Each number is 128 + 32 x the weight over its row's rms, rounded and kept within 0 to 255. Layers, rows and columns count from 0. Numbers have three digits each. The size before them is the row's rms in percent of the matrix's.

# layer 5 attention key, 320x320, rms 0.0603, rows 280-319, columns 0-63
090:160126124145123092117105124167161128097156162046083154167113108112117069119081150149133229141195195144127158090083134109107150120137135182143109122100079158111123033142114191141126101129103197
107:156124179131179164177116163064126171192145152144117163127113129152118120105108154107113133126096163153186134149120065141121100101149113120153159117108083201204172116098109072072114120128132081
112:116100146083177106127171109120126139135149090115102117140168186116118109142101099156167130116094077166128133130176065173129064162123093146153133130122107149168122145113107117072099142133109105
110:094133159113127071150129129112122120129137027153119147119085134120125111171166168139209168122085077135140123104141078139110086175097102115155117115092134171180132113129076081100081115105123083
094:099115104089163119146143145211141090099155113166105150172108134137116071145088097159113176174187109139161123106116163075115195068141152098108136138108175171088094146123117090079077124143133158
114:075116093106156207158073144130134133150133185137100156139169158155134123129118098087063106163193119085181133135117148090172179101122116136117094108165169130112157149136186175151131177168138135
099:104070134106134063056132112080140107106086102088143188045160127119092157152157118117155155081162113171115162171119141142148073174111132159102119106119125108133136117079166119124099133187109109
098:113155186116063160144152181089148129144156163126102166145137188069174055147081132135114164137152165098124107096099107150182156105121116197143106092121107167166146135146149139190157060113141161
097:136142120099158140142131138116175166136120116133161134078051084067094110090123191136085115075155147059144071182136100082110107132063065102129134106104148115141169112094141067054101167124142156
101:090141083114092195152164089149107136041180153169151142136117115159116091106090163211129125123143191121089099129068103111101124148071080163156139166095116121126179181101116123128138135150093161
108:110108117165169089138135120098103147114158126135116099180119126146149172149165061114205149112131107159136169161098133160156126155140186126165089124126124160090086137131056117198099112106124112
105:154113186158124144111173145096115083118076097105146179135175118150122149088168079158106155110080056148155102120159141153186117158154109156115143116198129120138057109111149122149144097092175096
089:094131121126094141190098151128163111130071110156149102165147086135138134158166170121216124151078129104090162112115130219102120133139156149131119132090127126130152124094120200160133134130092111
106:146129174115109167122138163156113112117127147139136197113129123107094101113138143124099103199191198132168071090156150073112150145105108131125146118117145117108171115116178171109107115118148135
130:143094152071058148096139117177140133153140067099105141086140138076086123118102149110102065143130119124152066119216090089078124154134136126100165143131116097177127131114152124113108157161113113
107:143166115117094119106103176091155083185095131101138115158105140142182195179132185073141109136118186147143118145111122146114141050183152097154131116113142135157167085085115179105149093155133150
117:147158122113203125155147107079104154105132108109178152228071132169161108076079132149116138105072113140085118150116123117121065171122105130134104106175108151083128094146128094126116139089116104
095:114125126151121135070117167115147075089088179112142107160126113131144144119121155120128178120123121175162164099105109163144195111126156149089115115125119142131063118149090150150147135123117084
102:091123180111113182095144115164148135137107128132105186074140121087079105141115181103102079133172136115195132132169108085138145119098094124135138128092162135133130109107161173127121144150083153
110:150124132082153150114135175162138162157166078131127139141109149116141103122054166085073068129097139156169066098188131055059102120137112139097151112174117162149165144127151089054072134093141097
101:164166158087094235092066141150127094114061113101114178143114128111089075144124168125076065143162140112167094125166108088132194138128105150106161135116173117130104150093122168127167110135117157
104:150138097123135106066146164101080156126069134136159117130140137148124128144120100133090131126132069150117090100101190087092071155131127214108113111173135094118089126159174113072087115087145138
111:129120171154137123053096147155144116166087127158118137138134153089129153147077152104090141079140114088092078141107147080097136096132108128152165109180140129186165147159158116093111161184134136
095:116170172129153185215155067177100086133147130129116187154061054127121040089129129192124104115138119076188098176125067119113130141100092140197127170083173136107148111113098143117155094083084159
109:121146097108145092077162122128092165091062143121106108114150163084092138148138138111068128155122043117131129123144169104073141099096131173080190155164115024125110095148140096099104141088154136
086:125137161167107121150121072126108114173187063139136087115107150099145133132119124136091098074160173115106102119145094078127088117120096122140130110057103113108187152103029171138149112114073107
106:015154147159104111162129123121107135135145074149110148133059121073122150106130137163205113109054163102067120119145163172124144135141153150178129125149049148108130115142098189142084111076121183
100:128176104091110162105202067186113099162099165145141149151109122151139161122161133129102116108146085091189120164125082112157109136120123059143122103136140076164104084086055160100117140186121143
104:108085147167084119138097115114211158106110134143119095153177094093137198130174144111171139159105098135090147121177183131164107177110160104089151044136140061130096168150133147199152152188146124
111:125151098137128038127159156105126127076124046133137111090137120090137117095100081183102172103111034139135095128159135147072118132163135144137128138157062082133078141146093128087116108100138076
098:175128128174087135141092142183122117168125091163164094145043152112120138166139114145191154115180140109125152118135163114114141106130179135151112130095154181121096082152126108145098156147134142
101:084081124146122123068133074135161117112208119126085104119129133127121201119167114097120159076145110154124181100122100139133173215139130107105108126145107095149113124108070143100113185158103169
103:158141065091184131113080134142164156086153165134103143122114106128139089095076140133097098128162128154195109166151109102164137141141141099115116151153153138156173151128126095155199157172131136
098:184164167090076057113125140135077095110091183132079058158205125149134120187166173100142056109105190086138149165091109166125152087153094156144160171125153151186130152123119154167119099133135131
096:175131160162058160083082136102109121139082132139120098131152087074126130130161137099097109128134136117144084107051140086108169092129124152123162165151131145122125120109181144106178051088208144
106:152119130157099035108158095096144114112081096143087158052122146122116116147127113142146166094124056126143161167109084126155134114120090161165164152070119130166103171119124120138159136151075143
099:144153169142085121119141120140170106145048149167089131114139109089182108152096146090144076116123111090150087173135076194110138101127104113137183155138116107153115147124132139133109070152133115
105:124113124107142064077169099139117083168123086113085132106123136086127106159189136143196190105126127131152133144135116199106096131162132130143088090137106148169101111127115116113119091110165152
101:102146152114118081090163179107051136144088084161114124148089134147103131199172147095173081136136133108122107114122116165115026197133126129103124138146099170130115061179113087101085166084123119
102:117123065079119180148140186163097108133123152146117120189165123131129123122120134152070116172105113126165107081100125125105128155155120169159108165120151107169139177136097171145206086091148137
# layer 5 attention query, 320x320, rms 0.0611, rows 281-319, columns 0-63
094:156107185101106183137127144146102087140078177157112091159159104111122100086114071073150169216142124104112073122105127114062145113108157154157163165139095151133093101170160166072160111126136139
091:201150141086149151133105102146087104122168090148097128107156113163143073106120073145071148097093043138154123119084089176146100137112110187162145135122097039095093068120127133110091103092129129
081:085120094137122195130162097124082125107164135140105091146154122083125105145126063153143136124133117094100091150141080135086098149068110136141094142110092088123119149183082193168120176150106105
094:130151100155148169109148122132157061096163141146091096135082207161130110129148102160155134126181141112114158100121166169154148162220128079115134096133084104201157198083151133163134169144129175
094:141125135104119152113048178141177109153106165101117171140118182185177109140174170084157096122131149187145106086089154102199102130114095187120168109175137106148125051126153157140175130077119115
103:115139186154103156112170089175153125086116143100110173076080145132109154118086174162189100129144100146133194137174130134131104176152167116152148114115132142116087080099141094116177108117119162
105:169206150116077186172121148157125130200161134084167111095153139152130117153116126111128121110093147129116048132161168147112100116158095102129167131154142103147182177166118146150147122118108149
082:137175159108137172154081154148142114107090113131150173144169119143161188084121144103113080120143175126148102101091158126158147115198143133131128104152136113102171131150103114163135118113142163
109:130120134116138071145106118077156132122099118097070107111081113098096132094137108054156131156118079159161147153149103118132111120137177090096078161099101174126084085136144142134139130105088075
108:117112151114182067086194077110081180130157137124144134154124126133162059126134113171149166144064079149115148109170103197095074150108137100119113109130118105133089167099094125120098200113111120
113:102137104148123103111098141187135095122115122120180109136170194152133069171122186155142111143108214126081111101138130068101157087106125161125185129107134094135126134073086142099092170178135152
106:103132083181182099126161120155171130142146103125097121112123130153093032105188115116142130154103119090101114139127128128069143178059110139151167143098099123167056160184082121102079165088082121
110:115125100104092152151079156154197122124123165125110107075182116109100170094108156090133120118205138117109092161071147104206160132142110172135140140161192141181122117123181138107145142145141107
097:158166081122153244158163171171140130154185169103084070111168149075110124099093130093100087127174152111143157154092133111118229120128083148177154142132107124112110144123161144116156117134155068
081:053185187150101098114162058133122169097099123189120156117110112157084117103106154158121164135138125118130125140141124112109081169091159049131122164128126085131115179129117094156110151179130204
095:148087110098065148070114150105051130190098135109180182159098108128135179169122105115165158135109119153145086132130161143124111130165137137103129114104132163127124058105109142130112070114137107
113:161114120177115104076148143117086121138105133146177160135120138175107146142093129189087174143192069121137101086111131141158127135101108150074111154116108087156078112101171138102086129124107197
124:109126160085163159128122071175180080138135153119102160101165172185125129133103162086121098133104140049159135151137132091127164142103109102151139135166106082141162199090138129101144164139081119
095:153154142080139150147094126129132085158147089120071091127146072092131185095109137068127136153137122137127132105151172148107129177103110159157086089123100134062164132128162177124131100123112103
111:121093159108137152131131102130141096110154150134123137127145135129071136132155173107125098118165103081152110135157194095117112114072115138115154178146144124149129190103196137116131154087071133
116:140156128200104152131096183095074088175178137126174190111116164087133087140152151136092084121146117175128143090152143109084137144112157190110157120104125130148157099066104158151147126052152123
106:158114137151103162076096106177119124193158151109129115111131147090141139115074146133117143135095146091122113089161142135061130179140074131160100097164133088109127147162083183116144133147110098
109:123190131082137119095120162122151111175105096097145107144113166156094130133108142115144122085073068097126159168141096125141129147145173072117131127130148116139138135125088165104153112069105109
104:085132114098100096119124188126111147169132117114129175114089104111108120155177168139086127053114052082125115051189085104111099130100140168141185099114102122118130100161182108118112140044127173
101:159100145170093106146068174152135115092141076121127122089172155178090154109110097145139130112131106127126161124133104147091154136129152127172084133119037084064150164141073135107119108080100119
112:039186131113118052167114087126160118113113042130172091108132137100129118130104165138159139127148184113087148135140168114143066130108128088103136103116121165057113153149120139191133208112114099
099:079132121139144160154111180131156164104144141077108118150067121166158131176105195122158095105146160110098184119154065117122105132146166066132110090141132133150124097146078131149096123163114138
090:160090077090130125192117137128156199134130163149136142123127161138125144145112083155116096133110123175187103158111094124092194147145083157091145147136151136116132152129121074127107104129179101
103:178189144127165118140175075117115130116136090166130096141081126157120057087120130152091092091113085145105109134085074171061084148146179097110102148101083066096154123142086079106097159112087164
104:124107178146112120089146110082098149119113126074145119144103114069113145173154129143121161166192137129123118113084143083137146088131107183161170109118143104160133121126082108190088140142085139
101:098114113111132158152120110180154136122129092112121137111174139148119109146094128151140105131183092098103155135139114122131100224094136085151079149187071095086116161107122144132106174210079136
103:153152181132101162124100092127144095174098149087106101164154147109171122131108152143134132093108155135126187130136159135145136117151106170129138091108189093150133142140108146078169120136135125
101:147124128161121106109161089143108062152210142107129142135126123101145098128131124164129141114086190117104110148118111106069185103085087181159149162142176128143151144108123130186124145121215114
085:109155105122116094123168165130146128115129140192150163138104137114102193132148109129136086132185171119141105123136166050135071119124095155122123128138115154138201136089160095127174113172149177
109:122149235140093091122161088138107184107102123188118160090072157097071167168183136150169123131094103126176139127124090106111087090086130162135131165112111121115045108157071127106140132100119127
096:182195127186118177094158134103112089114135168119142132183128149135151111146119101126073122103168169148165104169085114103115178104157132144119147155119127134148146122108102104130164101154186143
089:076164130159159040126140147131081142137131083101130089108131137097141111135061112156122114109106114093127155151186097131144125125175202077147144157097154155125125172163099166148095128150117170
090:130169138109091183133192110138034116163108100125183117094123079058164150114120098152129132123171130146115105167144079113128160143105098130115111124120114167094147131090093186132145127183131132
111:131118101114126173155143205119154104177161102128115125139125124193165095136131153149121129072075171118126155120120067130089139079077123109103082167141126128095171146113090115104094143078136117
# layer 5 attention value, 320x320, rms 0.0541, rows 256-266, columns 0-63
091:114103145101100215135149086131124142125118127140147096174189132138115089164143096160122114139123154153148084129068129105126142088119128141090147161112193098119144161115146103107106112167173126
099:155059117123138126162135168106164168087091137119127169113084137117122121090077161139072116139116121141146134138094116131164134152116168178069151177176057171127051129185194113157159158066143086
101:118146107061164079146108151114143103171131087104120117125079121180150116190173188102183159113126122115134161124152148144098114130160089114200085090166080131099150124137087125082081094057088156
099:126114110156130147113142126136087128121128141125109195135125082126146109129157111061116142129146102121117146164183122159128147089131100071205073070141073134139189116073088142143186081166132133
078:203103141054140147057122063107170120148078099086132156145143141147115080195103138112113106085092085108136140099125129166120131130170075136091140143172140126118145152140169140144131131120130124
102:081114138136102223128132112132180152104086121131131134118190127109094105088080106165104101115141133102178101141102117156136157138137118141089157177171134160166061140164201100123133174134107111
100:143107126138133184095194170133152085087071132114113191154167111110119163084176102106104137141096111149166149187151117172180127158124213183110139113075167142171117130134154122161189162167100065
095:157156118119144167167119116120153151169120135102206075098147093147110068146101124136125116135140112142107062153078151129184123143147109150017149132122212154116133183171140142132112190143122137
104:157146092152176196137124136091130161183116117069101120170092041086115095117067182069151078060141110133162132123156105157091107155150182159083143096158138141163222171172077167175138075081098143
086:062121107138120038162107145132088138110133149153115164121075151127155197129171143127149146124163117137114163149145086126117119155117129098210095118121108142108128158101083125105144100113142127
105:093151123095102103102073107137101050175160098127156189105187140112159131088174072141129129098099146119077086115130139149110081117142087092129120104059079057103155107122149155147126128106148163
# layer 5 attention output (transposed), 320x320, rms 0.0433, rows 256-265, columns 0-63
087:154106149117100106106132128143095117153108189095121090157088140122118126217179086081149161132069128156147142163164107145142140087184121108137173073089225110159133152066177123061131115111112143
096:078145176150118104116114050092119162096169123154137102108128105165184139130162127087147145086082116149156129178119163109144137125139143124104100189156080122100176179126051143187118116195134116
098:126148117116195125148165125129130155132069126165112191182162139103100067041085114138096124095141085128138108131134088144137128158077176155136088150116053112146119088170141099143121105093105190
100:178118123114084165136160165155111157156133140181151146190191182112095131079072111175123139100185096115113087100132135097111121150066148153177083129108112094106078062160156119142125108104158154
078:120125181184140061102150086089080098137143154180104145119131144137122116110179098109131131097054112141191128157098148141118104105114157105135128215130099078180165152114116130103103106183114144
101:129170151138104102103100076144106117123157149126143086139105132187170127211161134053175104129074158149199156161112153143121105090166112090127145158151154124159201222101091141114136099189098115
099:166140096137086155114157112109121134154151194118145050109131132175078169156095169136141114137125127150148124106140127083103152105089065125172095128151135169098111145111142163140179160105140136
093:133101135208126078116093126103111117134095168128122153139085179108142114170189076092167171148086149114166140116119120109111168125166065100146137126135130115183142139079119095156100095168099146
101:184088152145090100104115094146072118118091091198170151144136157125146156133141119132093122087103143190150130122157163106135130122121069129165100169145083092101133122154122123091141143139174131
086:139119099100111192149135140175169154133123113121135135117135077104123093134070138214118134147201089123055087113172123107146090182086141168111124091124133140083073078160119122181138133063144109